config.toml
n_layer = 15
rope_base = 5560.0
tie_embeddings = false
init_std_up = 0.0361
lr_head = 0.0112
grad_clip = 2.0
seq_len = 1024
Each number is 50 + 15 x the weight over the matrix's rms, rounded and kept within 0 to 99. Layers, rows and columns count from 0.

# layer 10 attention key, 128x192, rms 0.0627, rows 66-95, columns 96-191
64 36 45 47 50 59 42 52 43 58 19 35 51 41 43 56 55 49 44 67 39 46 48 51 62 36 50 32 45 50 51 33 43 55 49 58 57 41 45 46 46 56 45 70 54 43 46 46 62 53 41 32 63 61 45 58 42 52 49 49 49 53 52 68 55 55 42 63 48 44 57 54 46 38 42 57 46 39 39 49 45 42 46 56 47 50 46 40 58 56 59 48 60 63 64 38
41 37 59 63 77 54 59 51 39 51 70 56 41 60 57 36 34 50 59 53 78 47 39 67 58 62 63 49 45 48 59 52 59 49 55 42 49 36 50 57 25 36 54 31 50 41 39 75 49 75 69 57 53 56 55 42 60 45 41 41 83 52 53 36 59 33 68 52 52 43 25 40 57 48 61 41 41 78 52 21 46 44 45 31 47 55 39 40 50 58 66 37 57 30 49 56
37 42 38 43 59 52 39 65 60 45 49 42 50 48 55 42 33 38 59 59 48 36 49 59 61 30 44 56 45 57 55 34 76 39 35 58 54 64 50 53 34 47 45 58 52 46 60 56 37 58 70 59 45 57 65 53 48 50 68 47 60 35 57 52 49 49 41 51 44 59 56 64 38 40 55 53 55 46 63 70 53 41 47 54 53 44 46 60 43 67 56 40 56 55 44 28
44 56 62 68 74 29 55 43 35 51 70 40 55 51 63 57 48 48 58 44 65 44 42 47 36 46 52 53 59 38 68 52 59 47 38 56 38 26 62 58 32 28 56 42 54 38 50 52 52 52 64 46 40 53 57 26 50 50 46 55 67 39 56 54 40 44 42 44 34 59 35 27 54 54 41 46 50 71 48 34 31 58 58 68 63 53 49 44 32 50 50 53 47 31 42 81
46 32 55 55 49 37 48 54 56 37 45 54 46 53 59 54 50 49 54 27 46 57 44 39 41 52 56 26 60 47 62 53 62 33 27 48 53 32 56 49 48 32 50 54 41 55 54 76 49 48 58 53 51 45 49 30 76 54 34 54 45 31 41 40 41 46 52 43 37 50 41 36 38 52 31 40 47 57 53 48 38 54 32 47 56 68 51 45 30 59 52 62 39 32 61 53
46 62 40 46 59 54 03 40 59 45 12 67 76 56 37 41 31 61 34 51 51 43 74 39 66 53 49 43 50 61 27 45 41 59 63 60 61 67 54 35 53 82 43 51 47 62 54 34 53 48 35 64 58 63 70 52 47 42 62 53 15 53 53 54 71 54 68 58 69 31 67 66 50 53 68 69 37 34 31 57 67 43 49 50 49 27 50 61 56 29 67 55 57 82 48 66
53 65 46 60 35 61 56 44 64 49 45 60 59 53 40 50 38 62 43 79 48 47 56 57 54 50 59 55 41 52 43 75 35 48 84 44 57 74 33 31 83 60 46 28 69 57 60 45 51 54 34 53 50 65 50 66 52 63 45 49 49 72 48 39 59 42 42 57 54 23 55 59 62 63 79 39 55 34 39 54 62 55 61 57 37 17 66 65 49 53 43 49 68 73 47 45
45 38 41 63 24 55 55 43 43 40 54 55 47 47 68 41 58 23 67 31 63 62 50 64 30 43 33 42 43 53 52 40 51 46 39 51 52 54 54 52 39 46 41 73 37 45 27 61 63 45 69 52 42 31 27 54 61 41 57 49 70 60 45 49 60 58 47 36 44 71 36 54 42 47 35 36 40 44 61 49 36 45 68 54 55 72 50 26 61 45 32 50 45 23 54 57
63 61 53 65 49 42 36 47 23 58 34 79 80 50 39 58 58 61 24 99 52 51 47 44 67 55 64 18 23 29 32 62 44 51 64 44 60 59 37 40 65 56 56 27 78 66 56 39 23 57 00 38 50 79 66 44 23 51 40 58 14 45 57 44 42 46 51 65 59 39 92 48 69 55 92 47 59 47 39 40 61 84 43 45 42 24 39 81 31 76 75 37 78 99 36 57
56 50 79 38 30 51 51 62 40 59 38 54 63 49 50 61 56 65 32 66 69 68 50 36 68 73 59 45 66 37 36 68 44 39 46 38 56 23 44 34 46 33 50 28 35 56 75 58 25 60 26 51 51 77 49 47 57 63 42 37 32 50 55 46 56 55 47 66 44 66 51 60 56 57 78 34 50 47 38 53 58 42 20 44 51 34 59 86 38 57 76 55 49 71 45 40
65 31 40 33 52 60 52 49 57 34 51 52 38 62 61 62 55 43 62 55 51 43 40 55 43 38 43 49 41 39 71 30 53 67 63 57 48 57 44 50 32 62 36 48 74 56 35 58 77 47 68 55 56 30 50 58 56 36 43 46 68 37 67 62 86 41 57 39 64 55 41 40 52 37 30 53 31 46 70 55 54 43 62 46 39 57 55 54 57 53 49 33 41 25 60 48
72 72 52 45 09 79 60 47 33 54 39 46 29 46 33 59 29 81 51 66 35 26 54 64 87 59 57 56 41 63 31 36 49 46 44 14 70 43 45 38 39 44 83 48 77 40 40 70 59 54 45 44 57 69 54 41 56 42 36 67 60 51 40 60 43 47 55 55 35 52 58 56 63 31 73 48 85 42 41 50 80 21 37 25 83 17 46 89 44 56 75 16 16 81 23 47
45 57 46 44 28 35 38 29 32 36 56 45 79 59 34 68 77 72 00 77 49 70 42 21 60 50 62 23 68 55 34 76 45 49 52 58 22 51 31 64 80 46 71 37 16 49 41 45 16 41 22 34 23 71 79 34 47 21 48 45 33 52 57 46 50 39 34 87 50 82 31 49 62 39 57 46 63 28 41 44 38 77 20 62 53 58 59 64 34 84 78 74 60 76 48 98
16 21 19 57 44 41 71 49 58 51 61 39 57 49 35 68 48 61 57 43 54 44 52 65 43 41 51 80 23 60 63 44 60 61 42 58 31 39 45 47 46 42 77 39 38 44 26 40 28 72 38 39 47 33 35 41 59 47 44 74 19 86 39 58 58 40 28 49 52 47 43 45 53 29 49 49 65 75 48 40 49 32 60 30 63 50 53 32 66 60 67 31 72 55 54 58
63 30 40 64 57 37 42 30 49 32 56 60 62 23 51 63 45 39 55 63 36 70 38 54 18 14 50 60 52 44 50 09 24 67 56 86 58 32 31 52 77 81 47 33 58 47 23 45 49 43 44 23 54 43 24 49 61 37 51 40 26 38 59 40 46 58 53 45 88 39 36 42 58 88 58 71 44 51 63 57 17 52 61 54 58 54 54 54 91 43 32 55 75 50 74 51
48 51 43 68 36 39 53 70 24 44 25 66 70 51 57 43 23 85 64 57 45 65 39 47 66 73 67 32 30 44 48 70 57 42 39 65 23 14 53 62 58 30 87 37 31 31 41 74 30 65 49 43 79 79 53 57 67 57 54 69 65 75 46 43 33 44 26 63 33 61 56 28 25 47 34 59 58 38 63 63 48 47 42 30 61 62 43 33 58 58 36 62 75 76 43 80
36 24 48 51 62 99 77 32 73 75 72 25 49 45 44 45 39 61 69 00 31 30 68 44 59 45 49 56 50 50 59 40 48 58 66 36 83 45 39 41 39 80 61 82 57 52 38 47 57 40 49 47 30 71 54 31 53 51 40 49 54 53 22 59 43 28 90 43 56 19 09 64 54 41 08 77 40 50 64 38 59 33 64 42 40 54 41 50 49 60 45 18 18 49 65 25
66 61 61 49 66 78 54 65 65 75 46 59 25 36 49 49 47 34 56 38 49 46 58 25 34 39 48 64 42 51 38 16 54 64 56 21 61 66 71 42 73 58 54 58 72 50 35 44 69 62 71 50 39 50 41 66 20 56 55 53 78 65 58 45 42 63 56 36 49 49 61 48 62 51 25 72 47 67 52 55 45 43 72 37 31 31 47 30 57 51 22 43 32 30 48 42
44 65 42 75 27 44 55 72 50 43 52 59 33 41 22 52 69 38 64 20 45 62 90 82 35 35 23 44 31 27 66 40 48 55 55 47 50 37 71 44 50 25 37 63 68 24 43 55 42 41 34 61 44 38 37 28 65 55 66 27 32 46 23 48 48 49 59 50 57 34 49 51 70 46 63 48 62 48 25 31 17 54 64 55 63 30 55 40 48 46 76 34 48 56 46 50
00 46 68 53 48 74 62 13 40 45 36 63 58 65 54 46 70 45 34 45 41 36 52 73 66 46 71 43 35 43 89 63 21 54 59 39 36 42 52 31 12 44 68 40 65 50 50 98 50 72 55 48 62 48 75 49 56 44 33 70 24 58 35 62 30 60 49 63 51 15 33 71 47 34 65 41 53 82 72 39 66 60 50 64 52 81 43 47 22 31 61 78 16 33 59 51
62 64 23 37 36 25 29 70 71 80 34 37 47 28 33 42 37 49 75 23 41 70 68 64 10 56 45 40 34 43 25 85 45 66 57 74 54 15 36 46 70 27 54 43 78 41 60 51 57 78 48 61 36 42 59 35 47 34 52 15 58 71 10 39 16 35 41 44 21 66 29 56 59 77 55 51 42 59 66 61 52 63 44 49 56 49 46 52 50 54 65 42 70 89 46 22
80 27 26 57 66 67 71 76 81 77 21 52 56 53 49 63 45 80 52 46 50 40 43 05 24 38 40 57 72 60 69 33 36 43 72 44 67 49 47 55 52 75 68 32 67 41 26 45 44 44 24 44 49 57 11 71 53 51 16 39 38 68 53 55 86 38 90 66 70 50 53 42 59 43 21 56 51 64 37 60 33 19 65 47 50 43 69 62 45 45 20 21 60 39 71 62
85 54 27 63 61 30 47 59 43 34 34 90 59 49 61 33 80 41 66 88 56 51 35 52 44 86 35 41 39 34 37 34 52 45 56 60 40 09 53 38 66 62 38 14 48 42 52 43 55 55 56 75 62 43 09 63 39 41 45 37 76 32 60 56 53 34 35 57 62 76 30 39 40 87 95 82 68 71 52 52 59 84 63 37 55 48 58 59 99 56 41 60 63 37 55 62
72 67 18 00 38 46 21 47 44 34 28 79 08 58 22 58 64 47 33 60 16 77 56 64 07 59 29 51 12 71 36 39 45 60 63 29 43 53 58 38 69 62 55 70 45 65 47 46 61 26 86 55 97 21 65 23 72 57 65 35 84 39 39 48 49 40 31 45 63 58 33 78 35 67 26 58 53 62 30 52 69 90 33 49 51 78 37 29 77 42 30 69 68 77 38 70
25 45 69 40 29 27 54 62 10 48 67 63 64 55 32 72 50 40 45 55 49 63 66 94 61 53 47 33 02 54 63 79 74 47 26 67 45 05 26 40 60 50 67 46 24 36 53 53 03 57 57 59 56 65 69 51 67 52 43 60 41 48 28 52 25 64 28 60 65 73 51 59 46 59 66 56 56 42 51 68 36 79 33 32 69 61 50 55 70 35 76 68 62 63 42 57
25 43 80 44 44 34 53 63 42 72 66 44 33 42 69 31 39 24 26 24 56 59 36 46 54 75 48 61 47 51 46 53 43 73 54 53 43 23 49 47 34 45 73 65 56 64 56 28 42 65 64 62 81 47 61 55 50 62 47 73 39 67 39 48 41 17 59 46 43 33 61 40 42 68 37 69 58 43 78 41 45 67 46 33 26 58 42 12 31 40 34 58 65 57 45 10
17 24 47 52 29 29 74 53 24 34 40 53 43 49 44 62 30 57 66 82 69 44 75 55 52 53 71 30 54 40 53 35 60 40 36 67 46 60 41 69 51 15 49 61 58 37 56 73 21 55 53 56 27 68 51 39 58 55 03 43 15 53 53 39 28 54 19 38 44 64 44 59 47 46 50 36 50 47 71 49 34 62 37 77 66 46 52 63 35 36 72 49 88 60 34 55
56 47 48 17 52 30 53 68 49 53 50 63 30 52 79 16 70 26 31 90 60 58 63 58 11 52 32 46 35 43 21 32 56 50 54 51 15 66 33 40 45 52 63 39 58 36 65 24 66 54 80 64 48 49 36 45 42 57 73 45 74 40 40 64 69 22 37 22 34 48 80 94 33 55 47 55 29 58 56 61 76 99 90 31 31 85 24 28 18 49 78 61 58 44 51 56
48 69 25 42 50 38 52 29 59 30 26 81 43 56 43 49 56 48 39 48 50 36 53 26 48 55 55 56 23 60 45 31 54 48 47 64 54 84 36 70 70 77 54 52 44 28 48 49 52 36 76 50 86 37 24 53 26 34 61 44 52 57 63 46 33 38 40 67 73 69 37 35 35 40 36 55 50 65 50 78 52 99 64 37 30 76 52 10 46 33 30 49 99 66 40 36
74 35 47 18 70 64 39 51 58 72 66 47 46 66 36 54 55 48 64 57 47 25 48 51 38 21 62 85 31 37 45 41 75 63 51 37 47 51 40 32 60 64 53 47 78 48 49 36 64 61 85 34 69 45 46 34 48 43 43 41 76 34 55 33 45 73 23 36 37 70 36 81 29 59 26 68 39 56 37 53 79 44 87 24 52 44 44 34 64 64 68 34 47 43 64 20
# layer 10 attention query, 128x192, rms 0.0608, rows 67-95, columns 96-191
57 49 39 65 48 42 35 44 46 45 21 44 42 53 42 72 39 60 52 35 42 53 45 36 54 41 54 62 53 43 76 70 52 39 30 50 48 44 42 66 69 30 42 43 51 53 58 53 28 51 52 67 50 51 65 57 75 57 58 66 41 50 46 60 49 44 28 62 58 55 49 69 27 50 34 48 23 68 37 59 35 70 31 55 50 61 69 55 32 60 19 73 57 51 44 58
56 57 57 34 62 47 49 60 52 46 80 51 52 47 61 55 59 53 30 54 54 44 55 48 46 48 60 31 58 47 31 48 31 48 47 54 70 42 43 57 75 53 50 63 44 39 43 50 44 41 48 43 49 54 19 49 65 53 46 33 37 37 71 32 46 71 45 60 50 50 52 28 50 46 61 56 53 51 52 53 38 53 46 54 43 46 56 45 46 45 41 49 55 43 48 62
81 48 43 68 60 49 50 46 45 61 38 42 30 38 47 74 42 60 61 40 50 55 42 19 67 44 48 70 59 37 85 59 44 31 50 47 35 50 44 49 71 34 46 41 58 76 51 43 49 47 43 50 42 50 67 66 78 61 45 45 58 54 58 62 40 56 25 68 68 52 56 76 31 63 40 30 29 60 34 61 38 60 26 51 60 59 67 49 44 52 09 68 55 34 71 54
74 59 19 54 75 54 36 65 37 52 31 42 35 51 52 73 40 69 67 51 54 63 62 45 63 41 54 58 49 32 68 47 53 51 39 39 52 47 57 43 68 32 57 46 24 69 31 52 53 58 57 57 27 56 64 79 55 71 41 55 76 47 53 74 53 66 37 51 54 72 44 69 27 72 32 46 23 66 45 62 57 34 21 63 45 79 68 36 67 63 26 61 58 34 58 45
49 45 56 64 45 56 39 56 54 41 46 46 52 53 50 46 50 56 45 52 51 55 43 81 51 56 55 54 42 59 62 38 69 59 39 43 64 35 48 39 45 59 55 42 63 56 61 47 40 57 68 45 63 44 54 46 66 42 57 63 53 51 33 36 64 27 42 47 49 41 49 60 66 53 65 48 64 58 49 42 49 70 61 27 47 42 38 57 49 51 60 42 40 64 61 35
50 67 68 60 33 48 62 50 46 52 54 72 69 45 33 36 72 53 54 64 36 44 34 45 47 62 53 65 46 58 42 32 50 61 67 73 56 58 52 52 25 78 31 33 94 51 82 51 52 39 47 53 71 31 60 36 44 26 70 46 38 55 38 33 50 22 69 61 51 30 60 60 67 43 76 45 77 26 45 52 45 72 77 35 68 10 36 54 48 41 70 48 55 72 37 56
40 51 55 31 51 51 56 38 41 51 52 50 56 53 23 51 67 24 50 55 41 49 52 53 47 49 45 48 46 51 42 62 45 47 66 66 30 64 51 59 37 51 59 56 41 36 45 53 65 48 32 49 43 51 57 44 31 36 50 50 45 40 39 49 38 35 72 45 53 51 51 36 63 46 48 53 34 32 62 35 56 49 49 57 43 48 52 49 27 58 54 41 43 58 35 54
77 34 45 68 59 59 87 68 65 30 20 69 36 53 64 39 31 68 65 59 64 49 21 10 41 72 54 77 60 48 58 00 44 59 40 42 67 52 72 41 57 79 37 44 76 64 74 64 50 77 52 41 76 46 21 75 40 46 42 47 75 48 54 35 71 30 73 48 58 29 51 61 27 60 55 52 62 49 22 29 49 45 58 42 55 46 57 48 98 44 58 58 89 22 57 45
58 40 72 61 39 63 63 47 50 58 42 58 61 52 29 49 68 48 47 56 25 44 38 45 65 63 69 87 48 57 69 34 69 64 63 63 57 64 61 40 14 78 43 28 99 64 88 54 66 47 52 40 73 35 52 25 54 35 73 50 32 57 27 32 41 23 67 51 31 29 32 66 74 36 84 28 75 29 24 47 58 55 64 40 74 02 24 50 42 58 58 51 33 75 45 43
44 43 54 61 67 38 85 34 39 45 36 26 41 35 56 48 36 53 48 51 65 64 61 32 48 68 59 48 61 49 63 68 46 27 30 08 54 45 54 40 62 48 54 62 31 61 34 55 61 74 40 55 45 72 46 51 45 70 32 67 56 74 32 61 48 70 38 36 41 63 44 61 39 56 23 51 44 75 63 43 41 49 32 44 47 73 57 39 37 61 26 45 54 23 53 44
56 58 51 46 70 56 73 60 48 53 41 39 56 39 43 73 55 58 62 35 51 47 61 34 75 22 53 78 46 53 72 38 49 46 43 38 57 41 38 56 28 51 55 71 73 50 73 38 82 57 59 51 43 33 65 37 44 46 55 68 61 52 28 70 38 57 49 48 66 49 25 63 44 22 38 57 57 51 57 69 30 27 70 55 54 39 30 40 41 41 28 58 28 16 40 33
73 58 45 20 52 43 50 39 49 33 40 65 51 46 51 53 53 51 07 64 18 28 49 09 34 16 39 54 61 55 50 39 46 23 75 38 47 71 25 54 77 58 74 51 63 58 62 56 42 29 41 60 30 70 56 62 52 25 60 45 60 56 91 62 54 67 70 72 47 61 87 28 51 37 64 46 35 44 30 53 67 72 52 44 38 47 54 85 13 80 40 51 74 58 37 59
26 54 56 68 53 37 52 30 46 48 33 34 67 49 52 45 21 64 07 64 57 28 68 82 52 69 63 61 36 45 35 55 52 98 60 49 41 35 55 55 26 37 64 46 61 46 14 59 71 27 37 48 78 52 41 43 49 56 53 58 11 72 61 57 56 54 49 64 48 41 40 30 54 41 51 39 41 68 47 39 41 68 61 03 50 65 26 47 50 58 32 47 54 60 56 69
55 71 44 55 38 17 38 27 31 59 33 45 70 59 28 46 32 36 44 71 18 47 50 49 24 42 46 71 33 40 48 48 15 81 55 66 79 12 58 41 70 89 43 30 60 52 42 51 73 35 31 41 38 51 48 48 55 47 40 70 33 55 52 73 61 30 86 61 58 56 31 32 41 96 43 47 52 47 21 76 57 48 22 44 53 85 56 41 69 75 38 62 73 58 60 58
47 41 49 48 60 56 20 44 41 64 44 64 37 49 52 40 30 75 52 62 55 47 50 32 63 17 81 66 46 51 70 45 69 43 37 69 32 38 54 56 70 24 59 53 40 32 33 76 67 20 48 38 56 67 57 47 62 53 53 64 51 57 35 71 59 83 29 53 21 75 55 77 16 48 42 83 25 51 28 49 41 49 40 37 61 40 37 36 81 55 25 48 72 53 39 72
54 44 46 57 77 84 69 41 51 75 80 39 60 33 65 59 47 59 51 00 47 15 76 74 38 35 42 37 54 43 75 74 49 47 67 33 60 59 68 58 57 37 54 66 65 65 18 48 73 69 39 32 27 27 69 72 33 59 40 61 50 69 29 57 61 50 52 38 37 13 43 28 50 06 40 85 44 48 65 57 61 12 56 58 62 60 33 43 24 55 31 25 12 35 77 27
68 71 62 73 35 81 36 46 45 49 74 68 53 46 58 42 65 49 49 48 66 57 42 60 51 64 38 53 56 64 45 34 48 20 53 52 53 38 56 50 40 54 41 46 49 57 35 45 33 61 72 30 51 52 41 20 50 42 68 52 80 66 46 10 66 51 35 45 58 67 53 25 64 38 89 76 76 63 79 41 41 63 66 18 31 18 31 41 49 47 47 52 37 56 51 46
63 77 45 72 64 46 60 71 26 41 17 39 39 35 19 80 69 38 80 34 38 72 87 52 70 60 73 20 20 21 71 51 34 43 82 38 72 15 81 47 12 54 66 71 51 29 37 40 46 18 39 30 62 57 73 72 50 33 57 27 53 75 23 60 55 46 69 58 39 45 54 50 54 60 14 48 62 23 46 54 61 54 43 24 42 33 54 60 73 45 46 31 25 44 46 40
27 63 45 36 37 73 67 42 62 65 41 49 41 59 57 13 23 37 38 41 40 58 49 42 49 61 78 60 64 35 71 69 31 81 46 70 34 38 67 54 35 36 35 67 84 49 35 55 82 41 32 76 29 55 66 85 66 84 14 71 35 67 39 59 60 47 53 79 39 28 46 82 23 42 12 34 29 74 41 32 60 62 40 40 43 57 65 45 25 46 36 60 27 41 47 46
64 62 41 34 58 40 34 58 59 89 25 47 38 25 60 45 47 29 64 31 43 79 43 89 42 49 98 33 52 60 54 79 36 93 65 47 39 23 54 52 31 62 55 37 73 52 60 48 67 51 43 28 41 55 47 29 38 30 63 36 47 71 32 65 67 42 25 61 47 50 09 64 48 76 19 29 64 24 46 53 49 53 47 49 60 65 63 36 72 67 42 43 53 44 48 38
66 53 25 65 40 49 45 46 61 28 61 68 47 60 64 55 44 48 54 28 56 42 50 45 50 30 25 53 65 31 77 21 40 42 51 50 46 27 57 56 62 45 24 37 57 43 23 41 33 47 37 22 30 26 27 59 19 29 48 24 52 68 73 53 78 57 47 28 63 65 30 09 53 35 66 33 57 54 43 55 41 38 29 66 50 30 20 53 59 45 16 36 49 35 68 53
77 35 26 52 62 44 42 39 56 53 45 44 56 40 41 44 65 09 67 80 53 64 36 04 56 64 28 40 44 70 62 65 71 78 68 68 46 51 42 50 74 60 51 19 53 30 67 25 40 32 81 62 66 45 33 58 11 35 64 16 67 17 36 88 56 44 67 72 64 58 49 44 33 68 69 72 47 32 39 62 49 66 32 53 51 51 50 42 63 72 51 66 75 21 53 38
47 71 49 00 28 46 60 49 48 46 62 68 05 34 49 55 41 53 26 44 41 53 35 56 30 29 30 50 25 86 12 31 46 40 65 53 29 90 43 53 53 92 59 83 57 38 52 22 48 50 74 52 91 27 49 38 56 48 82 40 64 44 39 61 77 39 41 44 78 43 48 94 19 35 44 63 10 28 61 69 55 84 49 33 49 44 46 18 74 49 55 59 57 87 26 57
44 54 56 56 44 55 47 71 33 83 43 65 47 62 23 68 46 43 33 52 53 64 74 58 28 38 58 83 25 71 69 66 66 73 31 31 63 25 36 50 43 41 78 72 39 50 54 54 54 57 55 69 42 72 58 47 44 64 65 75 64 29 13 57 40 66 33 67 51 56 55 77 37 31 10 70 28 46 37 67 41 55 53 24 44 72 61 40 64 84 51 59 65 54 23 68
47 37 56 46 34 48 52 43 50 78 52 47 27 46 74 53 37 44 54 36 48 27 19 66 43 27 33 40 29 70 61 66 64 44 27 65 12 15 62 22 69 38 74 59 60 41 55 44 53 75 68 55 52 55 64 45 42 64 48 81 76 56 35 44 61 46 47 34 47 72 47 36 44 45 64 75 55 82 55 44 83 51 68 67 51 37 48 41 47 56 34 55 24 46 52 40
69 19 41 70 33 48 41 49 33 53 14 35 55 56 30 72 43 71 52 65 49 36 65 61 55 24 88 42 54 63 65 44 84 81 37 31 36 76 22 62 42 52 47 49 54 88 61 35 46 58 63 68 08 64 50 53 61 29 35 34 44 51 44 74 81 32 36 51 36 48 39 91 57 43 36 54 42 36 32 48 36 67 59 59 62 53 57 62 11 68 59 52 64 72 32 95
53 54 45 31 20 30 20 46 66 19 57 67 30 16 68 19 53 29 42 99 49 49 75 67 23 58 24 49 28 48 02 19 56 61 56 34 28 64 47 24 81 66 64 33 67 27 51 35 47 99 99 70 68 59 55 51 53 60 44 77 73 44 34 52 55 48 03 17 44 36 61 72 49 69 73 94 50 74 91 40 86 66 76 25 34 28 21 49 40 41 80 22 44 55 28 23
50 52 44 14 18 35 08 47 73 53 74 63 35 33 45 25 61 57 57 61 17 35 59 64 26 20 31 42 22 33 60 49 58 75 52 85 16 92 56 44 62 58 66 42 40 58 53 49 80 38 64 72 37 56 31 57 41 20 60 52 71 16 54 71 43 31 30 74 76 93 55 64 18 46 28 43 29 28 49 65 73 67 72 49 50 63 51 34 42 58 35 46 67 86 49 89
50 31 72 10 42 58 59 51 39 62 46 55 54 49 37 26 85 33 37 25 58 56 23 63 48 84 77 69 37 55 30 53 68 50 81 24 65 32 55 61 33 55 73 45 38 63 32 65 65 60 74 51 62 54 51 27 63 43 71 50 45 26 48 33 45 44 44 68 54 29 43 82 62 61 59 55 39 37 70 64 49 92 78 34 46 61 54 41 68 32 61 51 59 42 92 41
# layer 10 attention value, 128x192, rms 0.0717, rows 64-70, columns 96-191
64 57 36 62 37 68 56 38 55 31 46 49 53 83 48 60 93 19 47 49 39 73 48 31 51 32 37 52 60 49 37 45 05 71 42 43 64 38 66 58 63 46 61 33 40 62 55 53 40 64 68 45 34 54 31 62 65 46 57 52 56 56 23 32 55 70 42 71 44 51 41 55 73 36 62 52 42 70 46 41 62 66 57 46 56 49 38 66 47 73 65 60 61 43 47 38
34 73 52 35 32 06 38 43 82 46 53 67 52 01 40 31 41 57 50 57 41 49 38 58 48 56 39 60 53 63 53 43 72 48 45 39 73 70 42 66 54 52 32 43 52 42 50 69 67 25 59 65 99 63 44 52 43 67 62 57 59 44 54 59 54 36 41 52 43 59 38 29 49 69 48 50 44 49 56 39 33 33 76 26 49 46 58 61 68 78 37 42 33 55 55 50
57 41 22 51 62 43 60 57 38 58 58 77 35 49 19 35 60 59 61 57 81 39 38 40 18 64 20 50 38 60 73 44 32 72 56 14 02 46 20 54 47 56 31 61 48 64 34 52 21 49 46 27 77 50 43 48 31 20 68 28 46 44 39 55 58 73 40 44 63 63 48 32 50 43 43 73 33 31 43 39 63 55 37 41 34 67 73 53 43 76 46 59 66 58 47 42
24 47 86 36 54 30 47 60 84 59 33 49 51 62 41 89 67 38 58 56 55 54 45 61 40 31 45 54 63 81 54 34 61 36 48 78 53 32 51 50 38 40 56 31 76 56 30 45 68 45 49 46 43 41 57 64 38 84 37 66 50 53 83 19 46 67 31 65 29 19 56 36 31 65 77 61 46 73 39 69 57 68 76 49 23 72 37 50 63 53 70 54 43 54 57 49
53 59 31 33 46 59 34 76 36 71 66 44 56 17 47 56 58 49 47 58 77 25 68 46 44 41 40 47 36 40 78 56 44 39 34 05 24 22 55 55 35 33 53 33 66 83 52 57 41 50 54 24 48 46 70 48 73 67 50 33 50 50 62 89 23 42 64 41 48 52 64 32 26 37 51 63 34 54 65 40 53 51 54 12 47 41 84 47 45 43 45 68 46 48 54 55
53 27 60 55 58 54 43 43 67 43 46 57 64 73 36 65 60 46 69 43 55 62 62 63 38 46 41 44 76 51 50 42 39 59 29 85 65 64 75 42 50 54 29 56 57 42 60 50 27 33 51 58 39 60 40 79 47 33 50 30 49 61 62 41 62 34 41 12 78 42 53 42 53 05 33 45 57 67 40 69 49 58 42 36 28 81 84 39 56 56 35 48 35 63 53 57
58 43 32 44 47 64 64 52 49 64 45 51 57 71 55 48 27 53 63 46 29 69 59 41 45 46 48 48 49 59 45 87 58 24 60 48 76 45 49 61 77 40 36 59 47 38 40 42 70 39 77 48 31 60 57 40 58 70 42 62 40 47 66 17 47 47 67 56 65 42 60 36 37 46 55 59 36 74 40 59 52 54 46 86 95 39 32 47 35 44 28 52 38 51 51 47
# layer 10 attention output (transposed), 128x192, rms 0.0718, rows 64-70, columns 96-191
28 35 46 32 56 59 53 76 38 39 59 42 45 45 45 61 27 67 57 17 57 44 53 51 56 64 56 73 48 35 55 45 18 62 96 36 58 46 55 50 29 55 40 44 46 52 65 60 61 36 52 71 60 53 40 42 48 31 72 59 39 45 52 39 52 63 32 35 59 28 69 49 54 60 44 61 24 64 60 61 48 74 68 42 43 47 29 38 56 34 78 56 39 45 51 59
69 49 73 46 44 64 67 82 46 45 59 59 49 41 27 70 41 45 78 65 57 63 68 27 58 36 70 60 38 48 78 24 60 29 42 47 17 65 51 35 47 36 21 27 58 12 41 44 36 46 33 47 59 66 60 63 40 36 57 63 50 46 22 70 54 42 53 49 48 39 51 42 51 52 44 28 41 25 48 38 50 26 64 57 63 35 58 86 35 32 38 32 82 61 60 69
66 24 16 49 57 31 62 40 25 59 67 68 30 62 63 55 10 45 43 37 25 58 49 56 33 53 72 42 71 44 73 24 52 54 71 35 32 68 58 33 43 73 52 32 56 68 51 42 52 45 67 33 36 54 70 59 65 25 57 58 40 63 54 35 69 44 23 60 21 54 33 71 55 57 59 44 38 49 46 50 28 36 52 52 50 27 61 58 48 81 68 65 49 41 47 59
58 70 58 62 58 64 40 56 39 54 22 50 92 43 19 53 64 67 39 30 60 28 27 29 66 35 42 82 44 55 48 49 43 16 56 56 14 43 90 36 14 13 76 80 41 41 50 82 40 65 61 46 43 50 64 92 16 69 35 40 45 69 29 72 57 60 66 58 66 43 67 82 46 39 69 47 31 55 60 43 24 69 57 40 42 53 56 50 72 31 62 35 31 26 48 67
42 51 50 48 54 25 43 64 54 46 71 47 46 66 55 75 34 31 49 62 47 52 70 62 58 49 56 44 71 21 47 74 57 50 58 42 77 41 58 37 65 48 65 21 27 37 54 59 38 58 80 35 19 30 69 63 50 35 67 42 50 41 76 42 71 46 96 58 79 53 36 47 43 49 63 78 40 49 47 22 70 44 14 73 31 66 48 35 40 85 50 55 21 47 60 66
52 41 58 41 53 65 24 59 54 37 39 37 38 39 21 57 49 78 69 29 50 61 44 68 48 38 49 66 28 41 67 40 57 66 58 62 69 77 40 25 60 51 43 69 65 50 31 59 46 59 60 70 60 45 48 76 38 40 61 35 95 53 39 68 31 31 72 39 65 61 75 54 43 68 68 32 41 52 55 57 50 59 74 39 64 40 61 43 58 64 48 52 95 77 61 71
49 59 52 78 71 32 11 42 61 46 45 73 33 45 66 43 51 20 31 33 64 49 63 51 43 62 34 22 45 45 47 23 36 40 64 64 54 50 59 73 56 62 64 62 39 61 48 57 37 84 54 46 47 47 46 24 57 56 43 28 64 49 69 42 55 51 59 45 68 45 56 44 43 73 45 64 63 71 52 32 73 95 56 36 23 39 41 39 44 44 75 58 39 61 53 57